Weights of a small transformer language model.
Size: 13 layers, width 320, 5 heads of 64 (1 for keys and values).
Training: a variant of Adam for these matrices, 560M tokens, 7766 steps.
Each number is 128 + 24 x the weight over its row's rms, rounded and kept within 0 to 255. Layers, rows and columns count from 0. The size above them is the row's rms in percent of the matrix's.

# layer 10 MLP up, 1600x320, rms 0.101, rows 1097-1118, columns 160-319
size [103 101 113 100 106 107  98  93 100 102 105 106 102 104 100  97  96  98  94 108 100 103]
[[135  80  95 126 115 173 131 152 113 121 120 146 129 128 139 126 162 107 106 105 134 108 100 119 129 168 121 140 115 141 121  83 137 138 101 150 147 123 115  92 135 176 107 133  75 124 117 129 101 144 120 122 158 134 137  98 106 126 123 108 143 148 176 102 147 167 144 146 137 113 100 146 192 134 174 155  93  89 126 150 130 127 105 127 122 120 116 161 105 129 141 119 124 130  71 116  66 160 157 132 121 112 142 168 135 157 150 139 119 119 194 140 159 141 103 163 128  89 147 137 104 133  99 138 134 116 141 108 103  87 115 136 134 138 122  91 145 136 120 100 137 120  90 128 116 147 155  85 123 122 118 155 162 151 152  74 136 132  96 148]
 [136 132 107 139 134 123  82 120 112 117  79 130 142 112 109 142 172 119 109 116 130 139 122 145  95 158  84 100 136 140 132  89 138 144  90 141 130 145  67  84 154 117 168 126  78 135 112 140 176 123  77 114 107 125 100  91 135 137 109 141 113 148 123 112 130 178 182 176 125  81 110 125 170 139  85 148 123 108  97 141  90 157 128 139 112 107 131 141 119 137 142 123 156  78 130 131 142 118 168 125 127 112 125 126 130 150 143 171 109 107 148 157  88 133 122 123 124 137 106 110 139 102 132 131 131 164 149 126  93 149  66 120 128 132 139 160 109  95 113 162 131 142 111 162 115 143  98 123 133 138 101 116 137 140 126  83 128 117 126 111]
 [170  90 162 134 149 111 107 156 146 132 141 154 155 126 102  96 136  90 147 116  87 164 145 131 112 163 154 142 142 130  91 132 125 141  95 117 120 117 100 121 169 124 136 158  99 158 132 119  86 115  66 147 134 141 144 133 116 152 174 150 118 181 115 142 150 134 168 128 125 142 116  97 118 147 158 142  75 103  98 119 135 145 130 128 129  90 106 121 127 130 155  91 156 100 138  88  81 112  98 132 134 150 106 117 133 138 108 132 158 117  90 125 162 133 129 145 128 134 128 130 122 120 159 175 156 139 142 124  65  92 148 160 125 124 137 118 154 117 145  82 126 156 149 126  91 130 102 117 150 137 153 145 137 117 170 151 156 141 130 156]
 [106 160  95 101 149  99  91 139 144 170  86 125 164  92 165 121 113 133 135 117 137 168 110 154 108 142 108  99 113 142  99  85 151 118  82 165 133 137 142  99 139 164 130 155  89 115 158 121 168 149 118 139 152 130 167 149 122 139 151  93 154 120 128 128 132 140 114 116 143 136 141 126 108 141  95 171  89 140 134  98 133  86 113 154 128  84 121 134 116 124 202 164 152 158 133 135 121 106 162 124 110 122 126 147 129 116 127 143  94 147  96 158 112 131 164 150 119 108  94 128 152 126 146 160 109 162 113 130 106 109 158 104 125 107 117 137 172  92 110 177 163  92  84 167 106 123 149 110 131 128 124  91 156 137 135 128 102 115 137 115]
 [138 100  79 133 132 155  88 144 137 131 120 157 157 140 106 119 124 154 119 154 129 160 158 136 112  73 127 122  75 103 149  90 152 100 100 158 166 108 134 106 173 105 120 148 115 174 102 145 160 131 104 101 133 174 170 168  94 151  99 155 127 112  99 152 155 142 154 138 133 143 148 150 103 144 136 127 111 118 135 136 115 127 159  91 173 112  87 150 124  96 102 126 129  54 140 141 164 122 114 121 133 166 107 113 147 126 134 177 134 126 161 101 136 115 153 128 103 122 146 138  85 138 118 140 169 157 135 135 131 121 162 137 114 139 146 142 120  68 142 139 133 135 114 125 146 120 102  87 140 122 134  93 163 143 134  81 156 124  69 122]
 [204 112 141  87 105 115 101  87 147 168  97 123 169 117 142 131 146 158 112 104  95 106 102 153 109 129 132 155 135 114 136 133 137 122 122 121 188 126 130 105 119 120  97 123  81 139 122 109 159 126  95 111 118 145 175 162 159 202  94 132 117 109 119 128 137 158 142 142 163 106 164 120 137 129 120 111  91 101  93 105 109 103 117 144 136 130 100 112 102 130 135 126 101 115 142 143  94 164 112 138 130 152 123 156 104 114 132 129 137 154 114 138 154 148 127 120 143 111  90 169 131 110 135 111 127 145 140  98 145 133 114 115  99 106 123 110 165 139 172 107 147 120 154  86 142 109 137 144 143 137 119 139 140 106 113  97  87 171 119 185]
 [140 146 132 143 169 142 101 145 118 100 112 150 134 106 155 125 117 127 121  72 124 134 148 167 149 179 121 143 165 122 141 144 161 105  80 161 136 104  96 122 124 115 173 157 103 196 111 148 110 159 105 131 128  97 181 109 127 106  89 128 149 138 104 116 203 169 192 129 104 104 116 138  98 131  94 103 108 118 131 128 135 104 156 133 100 101 113 112 135 130 169 142  94 100 141  79  93 154 145 129 169 116 126 112 130 110 132 140 167 112 112 123 170 101 145 138 128 154 101 126 147 105 120 155 153  99 146 125  83  94 112 130  98 121 133 110 131 126  91 179 154 113 135 162 160 104 121  99 117 139 124 154 124 173 143 129 106 130 125 106]
 [106 108 127 123 164  88 115 152 123 142 142 168 102 136 107 133 107 166 138  99 148 182 105 138 159 139 116 128 145 103 155  65 173 120 141 153 102 121 112 126 137 183 144 133 169 131  71 146 167 111 107 132 128 116 163  90 113 143 140 115 115 152 113 178 119 130 172 157 106 130 170 108  77 143 143  96  99 130 129 173 132 118 180  93 127 113 163 127 117 163 122 151 129 121  95 136 154 132 102 126 131 166  74 124  88 151 118 147 115 103 137  92 146 114 166 148 126 128  88 120 120 121 164 113 111 124 151 133 113 161 124 118 141 126 105  90 185 126 163 136 173 104 116 142 158 147 132 114 128 175  87 109 122 174 138 158 168  81 101 148]
 [138 106 116 126 170 154  75 151 165 115 168 123 144 122 146 131 146  85 144 141 134 171 109 161 116 104 108 110 143 177 111 137 148 171 109 131 182 139  88 167 138 100 104 153  88 110 109 123 128 133  87 136 158 134 128 182 111 111 158  99 148 148 134 124 133 146 138 126 130 154 138 142 143 137 161 158 107 125 111  63 148 124  97 159 143 114 140 145 136 160 145 143  86 131 144  94  98  98 117 129 149 108 115 134 131 130  77 153 119 111 148 127 131 139 105 140 158 115 126 147 148 124  99 153 152 184 127 125 129 132 118 164 111 101 121 114 111 112 131 164  93 150 132  95 114 117 133  92 119  94  97 120 100  84 126 107  90  84 153 134]
 [124 148 128 145 152 162 144 181 109 155 146 163 152 145 145 120 149 135 181 100 113  96 159 158 109 143  95 101 128 127 147  98 150 129 141 158 141 112 139 125 141 146 130 129  85 166 142 141 136 157  82  96 162 118 131 128 126 114 138 138 113 121 109 126  90 122 147 112 136 132 107 155 134 115 145 118 154 148 121 133  83 107  98 119 123  89  91 128 124 110 152 123 136 100 133 160 124 156  99 122 164 147  96 137  97  74 159 163  93 119 189 116 155 144  93 104 123 139 109 123 101 177  59  65 129 170 140 137 166 169 109 132  83 126 115 140 130 132 130 172 140 170 101 110 108 122 133 150  98 147  89  94 160 118 190 111 141 148  70 104]
 [167 129 116 117 128  78 124 132 146 136 128 119 168 108 105 111 145 108 116 123 148 121 134 106 102 141 130 126 153 138 152 148  68 119 165 131 132 135 107 144 141 135 139 130 106 109 102 170 147 108 139 154 145 160  89 115 196 126 159 112 134 111 101 102 135 183  93 136  97 103 126 126 178 127 124 191  96 144 135 116 121 116 121  94 140 124  98 129 114 112 185 138  99 135 158 117 119 155 163 127 181 130 105 144 179 125 117 145 152  99 110 126 155 138 104 133 120 127  98 138 146  66 164 171 148 133 158 128 117  97 114 136 110 123  97 114 123 121 135 191 118 106 121 149 145  97 119 166 175 175 117 118 109 136 113 160 123  93 133 111]
 [114 100 104 127 128 150 116 156 165 125 160 164 160 135 102 101 123 111 141 102 111 195 116 140 129 106 119 134 101 123 121  62 143 197 130 158 130 122  69 111 141 163 144 130 135 121 135 136  93 122 120 116 107 144 149 162 115 128 146 128  87  87  98 149 142 133 136 132 167 146 105  97 139 154 120 154 128 124 129 124 169 117 143  85  90 103 124 133 142 130 117 147  97 130  98 125 126 117 121 159 141 112 143 108 135 186 143 136 141 160 155 130 133 165 154 150 121 110 141 126 134 148 157 134 152 112 155  81 112 144  94 184 137 146 153  71 110 121  88 192 136  91 171 106 153 130 157 122 167 128 164 143  92 121 132 121  92 129 103 153]
 [102  99 112 117 137 176 101 191 148 138 170 122 174 126 126 127 136 135 179 125 129 129 122 105 133 132 119 107 103  98 111 108 117 140 155 120 129 123 130 117 120 121 186 108  86 125  84 162 133 124 104 115 103 124 167 140  70 144 120 141  99 104 160 103  92 159 137 123 174 137 128 148 151  93 151 122 103 112 141 108 165 122 139 107 160 140 145 171 118 133 136 152  94 112 106 117 126 155  76 142 147  82 128 140 112 123 124 144 141 103 150 143 104 146 117 135 102 132 115 101 101  98 185 120 136 152 117 128 157 100 187 134 110 123 137 116 139 120 160 144 104 118 142 119 119 159  90 150 116 149 103 119 136 134 109 100 123  88  89 149]
 [111  92 101 123 154 157 103 186 103  93 134 123 145 131 103 140 131 158 165 143  86 107 164  86 142  93 136 108  75 115 135 110 139 146 138 108 116 163  76 117  99 131 177 121 110 149 124 160 127 124 134 145 131 112 128 162 121 123 126 155 105 131 126 124 109 109 131 118  94 108 122 118 159 165 145 118 132 114 102 122 173 130  92  76  91 125 143 105 113 108 151 124 135 122  77 112 127 169 118 145 128 115 114 126 141 104 102 179 145 145 132 142 115 122 147 164 124 131 145 166 161 122 121 138 138 143 155 111 135 133 177 160 104 126 169 145 127 138 160 148  89 139 120 139 126 115 118 133 109 122 103 147 114 140 161 109  93 170 138 128]
 [107 147  98 159 127  90 160 129 111 168 148 128 110 110 130 131 123 132 117 165 108 168  88 148 147 135 139  83 155 100 145 110 160 149 128 182 132 119 141 139 151 112 156 121  91 131 129 123 110 144 119 115 128 110 140 107 117 154 115 103 126 138  99 175 144 150 171 107 105 114 147 115 130 117 178 129 131 125 137 161 125 153 105 105 117 174 112 143 125 154 127 139  71 134  92  97 147 153 133 162 157  94 154 158  85 168 136 136 128 101 113 109 124 149 116 105 161 146 109 135 122  85 126 184  90 105 154 121 153 105 162 160 130 159 120  80 132 106 114 127 116 128 105 146 148 116 141 119 120  76 104 146 133 148 136 137 124 141 114 162]
 [121 126 110 158 128 144 150 119 142 133 113 110 136  94  89 126 158 126 158 139 141 110 130 137 130  95 132  74  94 127 138 137 157 194  92 151 112 162 131 115 148 139 148 134 117 120 122 121 101 138 120 120 128 155 126 127 136 149 146 155 148 136 128 124 162 102 112 142 102 102 158 141 145 173 108  99 113 138 151 131 127 105  79 126 166 130  76  76 162 132 132 110 143 115 109 112 150 133 133 153 149 161 130 122 102 136 125 178 104  87 156 142 126 148 123 106 120 182 106 133 160  96 149 122 122  88 144 134 136 160  76 141 134 128 111  86 110 110 148 162  90 147  99 150 123 128 128 116 160 122  81 120 147 172 159 122 164 119 114 142]
 [107 122 132 140 160 100 105 140 149 130 146 148 116 164 146 162 170 132 131  91 119 145 127 104 140 139 141 115 118 127 178  93 117 123 111 163 108 105 121 111 131 139 140 119 124 147 131 136 156 113 138 114 125 145 103  91 123 102  91  69  96 160 118 111 119 163  94 109 162 111 137 142 121  99  85 133 107 107 114 115 152 146 149 132 128 151 125 134  94 113 146 107  90  81 139 141 123 134 167 130 156 129 129 117  97 129 105 104 138 133 124 118 146 109 148 139 139 118  89 120 119 100 139 159 139 139 161 116 127  97 112 154 126 117 134  73 157 198  98 149 106 104 148 155 167 110  62 103 113 124 153 138 125 138 164  99 130 126 133 152]
 [134 105 133 127 127 124 103 152 143 123 135  70 126 112  95 125  95 123 130 107 172 152  98 159 113 128 101 103 113 124 144 112 149 127 176 122 134 144  97  79 185 157 143 131 143 149 124 214 125  85 119 123 143 131 141 153 127 138 165  78 108 130 140 107 130 132 142 145  58 142  95 128 147 147 104 109 148  84 124 129 146 186  91  72 121 116 140 129 154 177 150 132 147 173 133 132  93 126  99 152 131  95 168 130 145 151  95 159 106 100 130 106 116 109 118 143 105 154 135 105 132 138 176 173 119 177 169  98 100 195 119 144 110 125 125 130 104  93 124 146 131 119 132 148  99 125 152 187 113 115 138 137  97 100 159 105 149 158 120  76]
 [135  96 118 158 145 174  99 133 128 126 135 134 173 126 125 120 144 150 140 169 113  88 139 111 136 137 114 134 142 169 118 104 144 146  99 145 126 143  99 118 163 133 132  98 102 161 134 163 141 118 131 112  99 124  97 129 102 126 143  88 135 163 183  97 164 144 158 140 114 137 173 156  87 149 141 174 130 110 132 118 128 169 127  92 128 130 126 107 113 128 212 132 152 117  88 147  94 115 164 137 117 100 126 142 100 125 125 139 148 150 130 145 111 172 140  96 128 107 145 109 173 150 155 164  98 165 167 110 120 106 153 129 158 118 125 155 101 152 104 118 128 157 163 110 163 138  88 126 139 128 138 145 125 132 116  77 102  99 120 125]
 [146 138 165 106 112 171 128 125 144 133 122  80 109 164 126 115 164 107 127  88 131  79 173 149 144 127 143  99  75 134 132 132 139 120 127 161 128 144  94 126 134 138 125 141 126 110 119 125 154 114 107 165 153 162 115 141 116 138 101 121 117 127 132 122  99 106 121 109 103 138 111 152 147 147 105 122 113 122 120 124 112 142 138 129 107 121 132 139 113  78 142 134 152 128 126 115 125 156 153 128 148 164  91 100 135 107 140 127 138 122 136 166  90 116 161 122  97 160 146  76 122 133 157 113 149 124 101 110 141 112 114 133 134  97 142 179 125 110 147 130 142 170 106 146 108 149  92 125 135 149 135 165 154 162 143 102 113 127 107 163]
 [145 112 144 110 131 133 168 131 117 121 119 114 165  63 103 137 127 170 152 147 128  94 150 138 146 133 145 116 104 161 100 103 136 149 118 153 136 151 135 118 147 124 144 121  94 108 133 144 125 171 112  79 141 131 106 154 154 135 133 146 122  90 107 118 149 129 120 118 152 121 141 178 118 145 134  84 113 106 158 126 174 109  92 101 123 114 130  82 137  93 136 113 121 138  86 109 115 154  80 127 109 132 117 140 116 169  81 138 170 146 127 191 159 131 124 133 103 118 146  95 153 109 143 129 127 123 106 145 135 145 138 162 124 102 120 154 106 131 157 132 124 170  87 107 125 125 111 136 118 177  87 135 103 148 132  69  96 103 110 132]
 [113 149 139 135 107 109 123 154 198 129 120 150 138 145 102  90 117 179 135 142 145 151 113 134 121 144 138 159 111 164 127 124 168 124 135 134  98 128  82  77 149 100 115 152 146 159 116  89 150 121 101 122 131 117 156 146 120 145 143 145 156 102 148 138 137 123 175  71 106 113 134 119 130 133 132 122 135 101  87 118 141  97 157 170 119 167 111 100 116  99 128  80 110 154 133 137 146  98 157 184 144 160 146 131 125 118 114 125 102 157 143 129 135 183 108 167 130 154 114  98 122 102 137 129 174 109 169 119 133  72 103 153 108 113 124 130 113 123 116 149 115 121 144 172 138 171 139 132 102  99 122 132  86 168 149 140 123 160 151 127]]
# layer 10 MLP down (transposed), 1600x320, rms 0.102, rows 1097-1117, columns 160-319
size [109 106 124  94 109 102  98  86 100  99 100 116 104 105  90  97  98 105  96 105  91]
[[107 135 157 112 123 139 158  83 145 202 162 145 130  81 168 131 133 130 129 135 112 137 112 141 158 109 134 130  94 146 106  84 116 137 177 128 139 118 122 178 114 132 139 103 130 118 125 124  92 119 128 157  81 102 119  97 135 103 128 138 107 153 137 114 136 123 139 108 147 101 108 192 131  87  80 127 132 117  96  78 143 160  95 106  98 151 122 138 151 128  82 132 143 109 155 178 176 110 141 166  98 120 130 163 104 114 119  83 104 120  76 121  86 159 125 137 124 126 153 111 133 111 133 108 128 144 149 110 118 134 171 145 103 154 150 127 135 110 135 122 104  73 138 110 139 117 133 109 156  94  98 137 131 139 136 141 131 109 129 148]
 [109 156 155 153 143 162  97 170 123 128 147 118 137 108 159 175 106  98  98  89 120 151 163 155 151 104 103 120 168 112 112 146  88 154 105 127 106 134 111 120  99 127 120 146 118 134 132 147 134  91 121 106 153  93 164 127 135 122 150 141 147 106 112 152 139 173 104  91 126 122 115 146 139 101 132 130 128 104 116 149 162 145 160 144 117 147 162  90 105 137 134 126 140 153 100 117 113  91 105 115 179 165 147 158 101 130 140  69 143 128 184 105 139 152 134 121 208 107 133 101  74 111  95 162 123 108 189 113 136 112 119 131  96 119 179 109 114 108 136 126 141 131 117  97 130  90 120 102 127 135 134 114 126 121  82 157 120 150 169 118]
 [ 98 140 140  89 136  70 122 165 129 142 178 117 107 156 101 101 135 104 116 121 104 123 108 105 131 163 155 144 141 143 134  88 152 102 140  78 114 126 115 108 167 142 160 167 119 177 133 145 128 153 108 120 140 138 141 194 126 178 145 132 139 147 100 111 121 135  93 119 154  94 133 138  92 110 174 157 126 135 134 117 120 117 111 122  97 105 139 143 181 129  82 129 140 114 146 184 129 108 161 141 125 147 151 149 142 106 129 149 117 135 121 119 105 149 136 130 108 117 121 192 146 179 108  61  91  99  98 150 114 120 135 129 137 159 133 119 114 152 137 160  96 117 115 121 125 114 137 151 103 137 132 174 105 133 110 124 104 120 104 132]
 [101 114  98 106 105 134 129 142 134 118 151 158  73 133 141 170 146 114 103 129 102 122 134 150 128 147 136 139 141 113 187 140  94 143 176 166 108 122 103 120 134 113 122 145 105 159 112 129  94 116 103 113 118  74  97 133  78 112 126 140 105  91 120 161 144 117 121 146 133 119 109 114 127 137 148 103 174 137 165 165 144 136  85  75 141 123 122 175 129 101  97  84 153 118 129 107 120 154  99 150 113 112 118 112 110 113 112 157 141 117 125 147 130 114 117 158  94 135 156 101 137 110 131  90 177 142 129 120 114 131 106 131  89 121 144 141 131 185 141 101 101 117 111 122 110 138  90 108 135 161 128 148  99 161 100  85 148  83 115 149]
 [149 123 149 173 117 147 136 135 164 150  86 170 134 149 117 126 154 159 125 137 142 112 147 122 113 154 116 139 135 141 108 107 132 135 161  96 119 114  80 136 167 125  88 109 147 136 130  89 140 124 128 151 144 128  98  79 102 116 121 146 123 121 154 115  95 112 122 158 154 197 135 127 149 150 180 149 142 135 106 145 133 135  91 204 143 120 126 183 116 102 127 157 107 162 127  82  84  77 166 121 133 108 120 107 126 113 113 134 132 138 110 169 108 109 138 124 143 119 113  75 123 174 110 175 141 152 113 160 155 103  81 116 134 134 141 139 110 144 123 126 136 171 178  84 153 139 109 156 132 146 146 110 138  76 114 137 109  93  93 138]
 [104 146 157 115 103 117 148 166 123  56 153 107  90 130  83 144 113 147 136 137 157  89 143 122 140 112 146 146  86  67 138 151 137 120 136 159  93 108 125 108 155 115 147 126 112  82 111 140 129 122 166 154 114 148 126 131 147 129 101 119 123 163 129 135 120 111 119  99 160 136  76  97 168 126 131 127 112 119 155 147 178 143  95 109 107  69 101 153 117 122 181 113 138 149 156 131 134 100 127 132 145 137 149  90 179 103 127 145 111 163 181 100 133 128 110 127 134 135 154 111 126 168 150 168 116  90 124  96 116 144 134 123  92 180 130 175 160 132 124 114 132 110  95 155 114 128 166  90 150 123 132 152  87 148 121 136 116 124 121 124]
 [125 163 131 115 107 115 154  81 139 143 125 134 120 133 118 104 109 127 143 133 110 124 128 137 156 138 133  94 134 143 153 156 111 124 121  39 138  86 159 130 114 151  91 102 130 118 130 118 169 152 113 139 144 151 143 117 138 142 119 128 121 167 124  74 125 153 128  99 120 100 128  95 130 157 124 161 124 163 142 115 114 125 103 160 133 119  91 144 142 131 171 147 149 152 120 115 126 168 141 158  98 109 116 130 154 141  93 159 118 145 107 179 149  84 106 131 127 138 126 103 133 165 147 122  81 111  77 119 113 138 101 120 136 100  76 151 143 111 181 126 107 127 152 150 146 133  94 160 141 120 110 116 152 100 154 124 111 146 135 144]
 [168 111 139 126 103  85  91  81 135 173 125 142 151 109 104 122 170  92  75 122 121 116 133 106 120 111 138 115 106 167 124 141  72 101 114 100 108 140 146 144 133 177 117 130 101 135 140 118 129 137 111 154 134 130 147 160  95 195  99 144 134 119 119 114 111 115 121 128 170 157 150 125 208 112 132 147 146 176 102 131 140 136 100 140 144 122 101 144 104 137 139 137 148  95 125 140 163 141 155 147 126 126 117 107 133 123 163  67 128 195 100 178 115 125 133 107 146 136 156  93 156 128 126 101 144 136 139  93 133 147 145 103 171 113 174 141  88 126 128 126 141 143 158  94 138 123  99 152 140  93 171 131 143  84 111 165  90 102 145 123]
 [117 175 144 139 142 120  96 154  97 128 113 187 142 129 126 181 137 133  75 160 121  92 168 131 140 122 119  86 122 131 129 135 122 119 154 142 109 151 112 129 117 130  94 140 130 100 117 115 140 134 124 111 117  90 139 134 115  81 120  99 132 120 103 135 120 146  96  91 158 128 121 129 196 130 173 157 140 137 138  99  77 124 132 146 177 139 169 150 101 136 142 102 136 165 105  76 158 130 144 133  96 129 125 128 106 112 126 128  81 114 147  89 144 150 150 138 125 105  92  97 142 113 122 122 160 151  96 163  42 137 123 130 109 107  99  90 156 131 109 132 133 115 121 102 118 134 135 102  87 145 141 103 114 173 120 140 111 208 136 125]
 [133 183 115 140 133 155 132 138 127 121 125 117 111 139 129 129 114 123 139 142 145 100 107 115 103 108 140  69  94  93 149 119 148 130 120  92 138 127  91 112 158 132 126 106 129 117 186  64 123 123 174 127 146  94 137  95 119 113 166 122 121 109 122 150 161 197 134 171 134 121 122 142 151 122 174 122 157 114 120 145 166 117  81 153 155 158  99 151  89 125 139 109 162 115 122 131  92 112 120 133 115 157 147  98 101 120 133 120 118 141 120  94  99 116 105 112 140 119 173 105 113 155 124 161 138 102  64 145 146 159 119 109 137 133 144 149  98 123  99 130 142  87 112 123 140 142 145 165 138 113 113 160 121  96  75 100 128 120  96 157]
 [140 140 175 155 126 124 163 160 143 104 147 125 126 106 119 109 135 129 157 140 147 129 124 148 126 135 102 131 112 134 108 148 114 120 152  73 144 122 138  88 120  96 100 149 114 152 141 133 119 114 133 111  97 119 134  95 149 130 120 181 134 180 125 104 135 121 151 128 123 138 111 121 179 136 147 109  97 136 165 126 109 129  76 131 151 132 126 110 115 137 110 126 115 136 141 111 150 133  87 123 137  92 143 119 139  95 123 157  88 139 112 164 172 185 104 136 147 156  99  98 115 106 134 111 102 134 129 143 104 136 145 109 114 105  61  74 134 147 133 112 119 112 154  84 134 130  71 160 161 119 102 143 126 182 128 122 106 141 126 137]
 [160 145 126 154 167 142  88 103 107 121  89 129  91  77 131 126 161 121 105 100 127 134 124 139  77 134 115 147 119 153 171 145 184 111 166 113 108 140 124 111  65 142  97 121 121 157 117  99 154 136 117 114 120 113  99 134 137 135 133 108  93 134 122 117 103 137 142 136 130 104 153 125 176 172 144 114 137 108 150  98  92 160 135 127  88 133 128 106 130 104 152  92 143 119 148 152 108 129 114 115 136 129 125 165 125 107 143 136 124 126 140 121 151 105 136 117 118 158 121 159 138 122 130 101 159  97 117 141 115 137 154  92 197 115 101  89 109 151 184  82 152  86 124 118 114 103 123 149 139 138 108 100 129 151 130 151 139 105 114 117]
 [157 138 120 183 139 115 135  98 102 113 172 131  91 120 126  94 128 127 138 132 156 115 131 143  75 132  78 146 129 121 126  90 124 110 178 135 144 103 169 118 167 111 109  98 127 151 104 173 152  92  96 151 129 115 117 116 132 120 115 117  84 118 120 149 168 126 157 117 119 148 158 144 155 144 148 177 144 110 146  99 112 128  86 109 139 143 138 112 146  91 135 139 173 141 146  88 179 149 124 115 116  64 112  97  99 135  88 174 123 160 105 176 108 123 140 123 188 113 129 109 165  92 108 104 132 124 121 126 115 127 108 122 128 134 141 139 120 101 115 115 130 149 162 108 132 133  98 144 135 168 116 118 105 102  87 109 111 141 157 144]
 [107 147 161 131 116 126 158 138 139  86  87 164 150 105 129  92 108 151 183 110 120 111 120 135 108 124 140 140 128 107  67 134 109 140 129  84 160 148 123 158 160 120 154 123 104 120 100 118 138 160 173 121 118 108 143 122 152 112 127 127 127 121 123 110 128  82 101 118 138 133 138 123 114 121 147 151 142 154 136  84 131 136 125 117  92 104 132 144 117  92 126 124 140  97 126 103 131 126 113 153 146 144 140 123 147 112  95 159 124  72 120 127 127 127 130 111 120 128 152  95 134 127 121 116 144 157 176 113  94 119 152 109 128 168 148 187 142  90 129  92 114 161 133 123  72 152 104 128  95 129 100 133 116 139 149 135 101 153 200 143]
 [ 95 125 113 110 126 137  97 108 149 130 124 133 152  99 143 215 125  99  98 140 114 114  98 145 133 144 130 118 143 116 115 117 101 150  99 143 119 143 142 134 141 134 110 128 162 140  88 165 148 134 136 143  83 122 122 148 115 101 146 144 146 123 148 129 139 172  89 164 113 110  95 129 129 158 121 137 146 109 137 140  40 157 113 134 142 120  90 131 104 104 143 156 101 121 128  79 120 130 126 144 134 134 148 170 103 110 118   0 115 139 163 152 143 166 143 156  92 138 175 134 120 126  66 141 141 124 164 110 103 159 104  86 126 115 154 139 167 156  86 107 129 117 105 142 155 126 122 118 127 137  97 156 151 109 106 145 127 124 132 161]
 [182 108 137 126 120 111 149 118 126 131 160 134 126 137 127 132 131 120 144 118 122 152 132 145 124 153  84 155 120 129  99 102 125 126 128 146 161 110  85 123 123 109  97 123  97  85 136 113 145 103 131 129 151 110 130 126 116 108 135 136 110 119 121 139 158 154 145 101 144 107 120 121 115  72 116 192 142 136 117  95 134 155 130 148  75 111 141 146 129 104  81 155 136 114 121 106 130 113 129 125 104 128 120 134 119 107 178  99 121 128  95 125 187 128 119 131 124 119 159 128 115 151 139 124 137 135 104 103 124 130 102 153  76 144 150 141 168 123 113 107 123 130  89  98 123 107 116  84 124 130 177 129 135 145  76 171 119 160 123 118]
 [129 148 120 163 146 121 127  93 159 106 138 181 133 134 150 122 137 115  79 129 118 166 159 137  98  83 102 175 149 139 127 135 145 122 140 104 135 116 162 155 150 172 152 103 174 139 139 136 128 137 107 131 151  78 140 133 139 117  89 127 123 138 169  94 136  64 163 145 140 125 124 110 170 115 109 109 115  94 154 118 172  95 154 173 119 150  98 118 118 131 104 142 145 127 148 147 120 150 121 102  95  88 134 167 135  94 183  93 141  90 145 115 149 148 137 191 150 123 144 129 162 165 141  83 122 115 124 154 133 160 144  90 110 121 139 117 134 104 141 153 124 100 111 131 115 147 116 152 132 125 142 133 120 146 176 127 110 160 116 165]
 [109 118 146 153 155 175 181 131 138 105 132 138 155 135 147  96 111 153 127 120  74 143 137 131 159 118 108  92 155 110 141 140  81  94 119 157 146 113 105 131 147 160 128 119 109 119 107  90 103 135 137  99 110 122  73 108 126 118 129  97 191 132 128 117 135 151 176 126 132  89 128 128 169 119 131 111 100 124  88 156 134 128 151 144 173 184 178 165 119 143 128 125 136 125 150 120 159 115 146 126 128 153 107 108 112 130 151 156 135 110 115 115 156  97 155 114 172  89 132 141 153 141  75 138 106  98 160 118 111 118 143 153 114 113 129 125 124 108 105 117 152 106 176 142 120  91  94 125 138 162 105 135 125 147 144 126 138 175 127 157]
 [121 115 154  85  57 145 161 155 110 144 112 201 149 100 114 133 102 103 135 112 133 135 149 155  90 136 119 133 118 135  98 107 106 116 139 137 116 171 121 152 113 167 106 129  96 100 136  58 128 116 137 121 134 119 139 139 126 153 159 159 126 120  70 145 142 136  89 124 142 126  94  80  95 133 108 140 136 149 124 132 143 123 189 127 107 118  99 160 128 152 168 138 121 112 148 106 123 111 139 147 176 143 146 148 142 104 130 138 114  99  87  88 156 146 118 118 136 130  97 140 119 132 132  78  93 112 110 147  93 146  66 109  91 123 129 138 141 147 158 142 159 102 131 106 139 144 136 106 151 142 103  76 175  98 136 126 137 117 124 132]
 [106 159 146 111 142 122 113 134 119  83 155 110 119 111 153 173 120 136  83 119 114 133 118 164 138 112 138 102 125 162 126 157 152 158 125 118 178  92  94 167 111 121 133 151 164 103 129 132  75 177 155 103 130 105 124 134 113 131 147 126 126 105 122 138 149 111 130 100 125 131  77 140 106 153 108 133 156 135 147 148 147 149  85 139 101 117 146 155 161 119 121  96  97 145 125 117 108 145  93 152 100 131 124 119  96  68 114 116 140  92 156 131 132 156 139 123 162 113 123 102 158 140  87 129 133 187 116 158  91 111 157 137 152 142 101  91 115 130 161 132 148 181  95 138 108 135 135  98 101 138 160  97  96 144 122 133 118 118 150 130]
 [124 129 136 116 148 135 142 116 101 100  95  77 117 138 130 140 107 133 137 112 166 144 164 176 139 105 156 144 121  92 101 129 111 141 106  99 126 131 187  95  69 137 134 124 128 162 151  99 128 105 144 105  94 136 150 130 100 132 117 115 100 105 136 120 166 116 135 144 119 132 131 111 137 131 106 127 149 137 125 152  95 114 155 147 168 172 154 122 150 133  73 156 178 157 121 119 173 122  97 117 124 137 120 144 106 138 140 136  63 128 106 105 103 127 122 150 156 112 125  94  82 123 104 123 110 121 138 104 128 159 140 149 156 153 143 132  99 130  77 124 150 128 154 122 138 142 107 103 142  85 110  79 153 119 146  96 127 113 163 138]]